{"n_kv_head": 2, "norm": "layernorm", "norm_eps": 1e-06, "rope_base": 1000000.0, "qk_norm": false, "init": "normal", "init_std_qkv": 0.0571, "init_std_down": 0.0, "optimizer": "soap_variant", "lr": 0.00724, "weight_decay": 0.089, "train_tokens": 148300000}
Each number is 500 + 50 x the weight over its row's rms, rounded and kept within 0 to 999. Layers, rows and columns count from 0. Numbers have three digits each. The size before them is the row's rms in percent of the matrix's.

# q: layer 6 attention query, 64x64, rms 0.152, rows 0-19, columns 0-63
# k: layer 6 attention key, 64x64, rms 0.148, rows 0-19, columns 0-63
q0 075:515529506480471547549419446432500519437431477492533501481496553480468503548523533522546450471555485565493519447542651542448498495515561516589453454507432442524447369536434577503418455519410511
k0 102:454435554484519497431579577477525506524529463474507491525470489362522495555528468498484558546568467551455423487575557496489413573503401522483506470509406568455494485540568482500477573377482448
q1 127:428462415556520458505398576537486479540520492544513550504494552552497456461508505470512450508432521383393581547542495520493422466498460564498528578518470559582564547512518435431547604469508472
k1 107:514483527521503570458499349449529474484541491452460566484504485436598438513545474492535493446466492532610577558577535545524568490570452432518584478487497417554541488553435480564484451546476550
q2 183:530469463458496488480615524497478538521557463367456445534477389488494549566494533436482531470606427530465427499492529526471502590461472531455494472424521480434458441440518622503502464480569494
k2 089:527462536512536531601529464572441571520494486399469435538460451438436561523517535450512451451562403462511394458528452550471489521576524568428480485473451548438557506428523595484534511519551547
q3 142:527589518505498446488438513506495518507469577515498482548501411578528411463554480446490645531483483508550543623465422533508488549497543488487562453497599528426496377489536567497518462452512529
k3 205:483579480489479423442419563463553497476489553534510550490489464604577381470514422493473641534468518491530590613498496488505487579456524498546561485473543475506501391545495503500508514438506513
q4 193:539454476511499586458625483488460472490586463475465489528518501449528631567449533518448384487528501609489437442513532488562514464451438505471464540513533500492457657478500476521480529549508469
k4 087:469523483460485461423439520421506440485464508614517600476522571560508443459525429560423531541468607532493606488436556499538498433461526432554498504558525466541462488535481388490439468521466471
q5 093:496609602457454542526477505485467486480472570419586570496538484490509545555484476466620556476499441460555479545520530490473510562570492491569550408527522503510608524585443504527453413560472471
k5 224:476559467504503496437446503441551461449501510569544599475468581566553447477498437593437567583422596498513568539429518488565541491440513394541518525506605478525469497513485422550472495505472509
q6 096:516543575463495473412562516439516471511548537430544417472570529434605534455481488460497503539499515502500483549472517475552531505500429385494528457441524501449579462408537464490574385406561471
k6 092:473528502508529448499608497426540523554461524413439507477464524452518549543456660512540509453471459511479617552483467483437409478494517528536506520530491591468514503480542596511591485595523461
q7 099:616514470480510537487403471565520504421562560489581575488486468460472443544516553504524527503494523498509491511439556557499487518501549437456533509479433561504593605456599453504412578603460491
k7 096:505422567521494473496447514517463496540540476491645544526473537604517547516423480545536409518456582430549532515447543483492446555465489563531504444549605530508491490532540439532511414390522548
q8 114:409502503563504400412520541396541579545510488527433505437440486517490651457499533432483518554483469477516514425473506511450473566540563495471450462481473478548378550495544504541496480542454559
k8 104:477414429532463471553445523469484455377519626543497550449450453484514470534486518574487513521574517564509509496506475477603519438483530457568516517567469507515443547524382472435474432465404536
q9 090:496544522483487513520443504493521549462462491491493490456445483469525542451488419519459541468591432448432339617460470482440481481629511482507460533424546441557529443478575495474480533539406477
k9 101:553560549466580515559543489518531574513460531607532482513551462473465454506424590477452555517572507505522592497432501533481447520592589541507457474532552575468483393456502496570504428456581525
q10 098:545517526510458523451513484487417561493535500474453580409473512464516574462537509501397508563641462577470551479462465536452594459504451518515597458490491421389467545541544470521456534497441534
k10 101:455516512509411487540510419448470452496519496581554503420510433560522447485410495575501496479489565469514514439493549509537434537519534517564439519611445399555445506442489423510449570562395523
q11 100:473436513437494434449401433507562556486570503516447495558553551459571518394369481537492502584529445506495390454538521455490524568486468447488534414482445530457473513541477455539529424468474515
k11 102:463534415536503637533450436503471431465481468443472640512527476550563532609457527552538430463477430472421550495530436512446457462514535457478553524542487532550506546518514587556521517440496481
q12 101:456509533558383457523554559541498549512530513398597573392515459471453419470464445560432580469585498530487490511473490503476475535388443541501495475536463441450422490483515517490549565490452457
k12 107:485480473572452517531517536555394556531516550499444405494532453597493492539549608396526482510529497496437597512435469538584502538520493504496432514430524381515459507561445537540487537580525501
q13 120:505399538469555485408470496523539441542501410543591545461577565486532454512504502453533514468508473626541464477514512549529518427516553488415452430460486519488444428464560540559511391567536456
k13 107:464502433527438463423515523539559486483438477514495530431493564533518451535413464603517402470481502512471492451375515437479573474497471396508499511480512430640451541471473477511431537417492494
q14 104:545534552471576493432557550491503546525463449439468527523511391533489487485569543445507463389387516526479520522471453554452607450459536450562539520499599472472528547481532469505584471426419545
k14 091:434478377488551474477550516403498570520489500474552405502515475487451573460443514469563608485576403488535518445497629457517571530478518548561496548538433529479573546493476531471535498520513554
q15 091:513491543532552481512423571504534441461520481519512483532403530599494553480402579519467561525595461485545522509510558515468504558593485420508504554540500385446420520432521607547515477455558489
k15 094:513469548526475508557506487534413551501498481562428510544518412531476467453583504458428453448410478616510442484502491458460467514538454585440594483529495647460429519409532520518520516540474531
q16 093:504481475504441536420497395531487465542521451553523530524511560506580436475528583437479470554514516568508508505507628562529492435422465440543568535535595579523478529478532605401546520515475533
k16 079:469425516456442479483620537530496479493645485512481418485531409513496571541403422482494492443503456485418474553561542455499516601501449530508476522470435446548515555507499567492519603531508469
q17 087:490461458475503501525516550538602478551453461567526425429426539465485487523590425512491478571559468486532545442510498575499429478457477460494488510452376522447461459413467628514469442438570514
k17 087:548542525534353491509462439556506504527445545477535478543476560499478397430481447541508493457508541515566584598438422516498431413548496440493534531590538509450397491568473533536515458501528495
q18 110:499505552536542444521345528498433528571453440506491402501463539505357475484513525430532512556428429563429524539510413450517508435514493502491495561538570519513536473486536528421455545485449469
k18 103:510562551480598578544530495432567447476459476462481423453492420468469456490490457425580565482476495523506478528404545570516545571595516525497529482585430518585586498530544541531550411497532498
q19 110:649479502474582510428491518553448533473418533461567509440509539542530577494470482526499521505437441508463559553426457543545500583552462514481504450434476529555534519432504462637497509493514606
k19 106:496499476530517385446456529449494479506579491438505492523518510495422547485548534557536448491579522461478404555510468486348500483525626530567483533557531518417552499471615502498509490525497589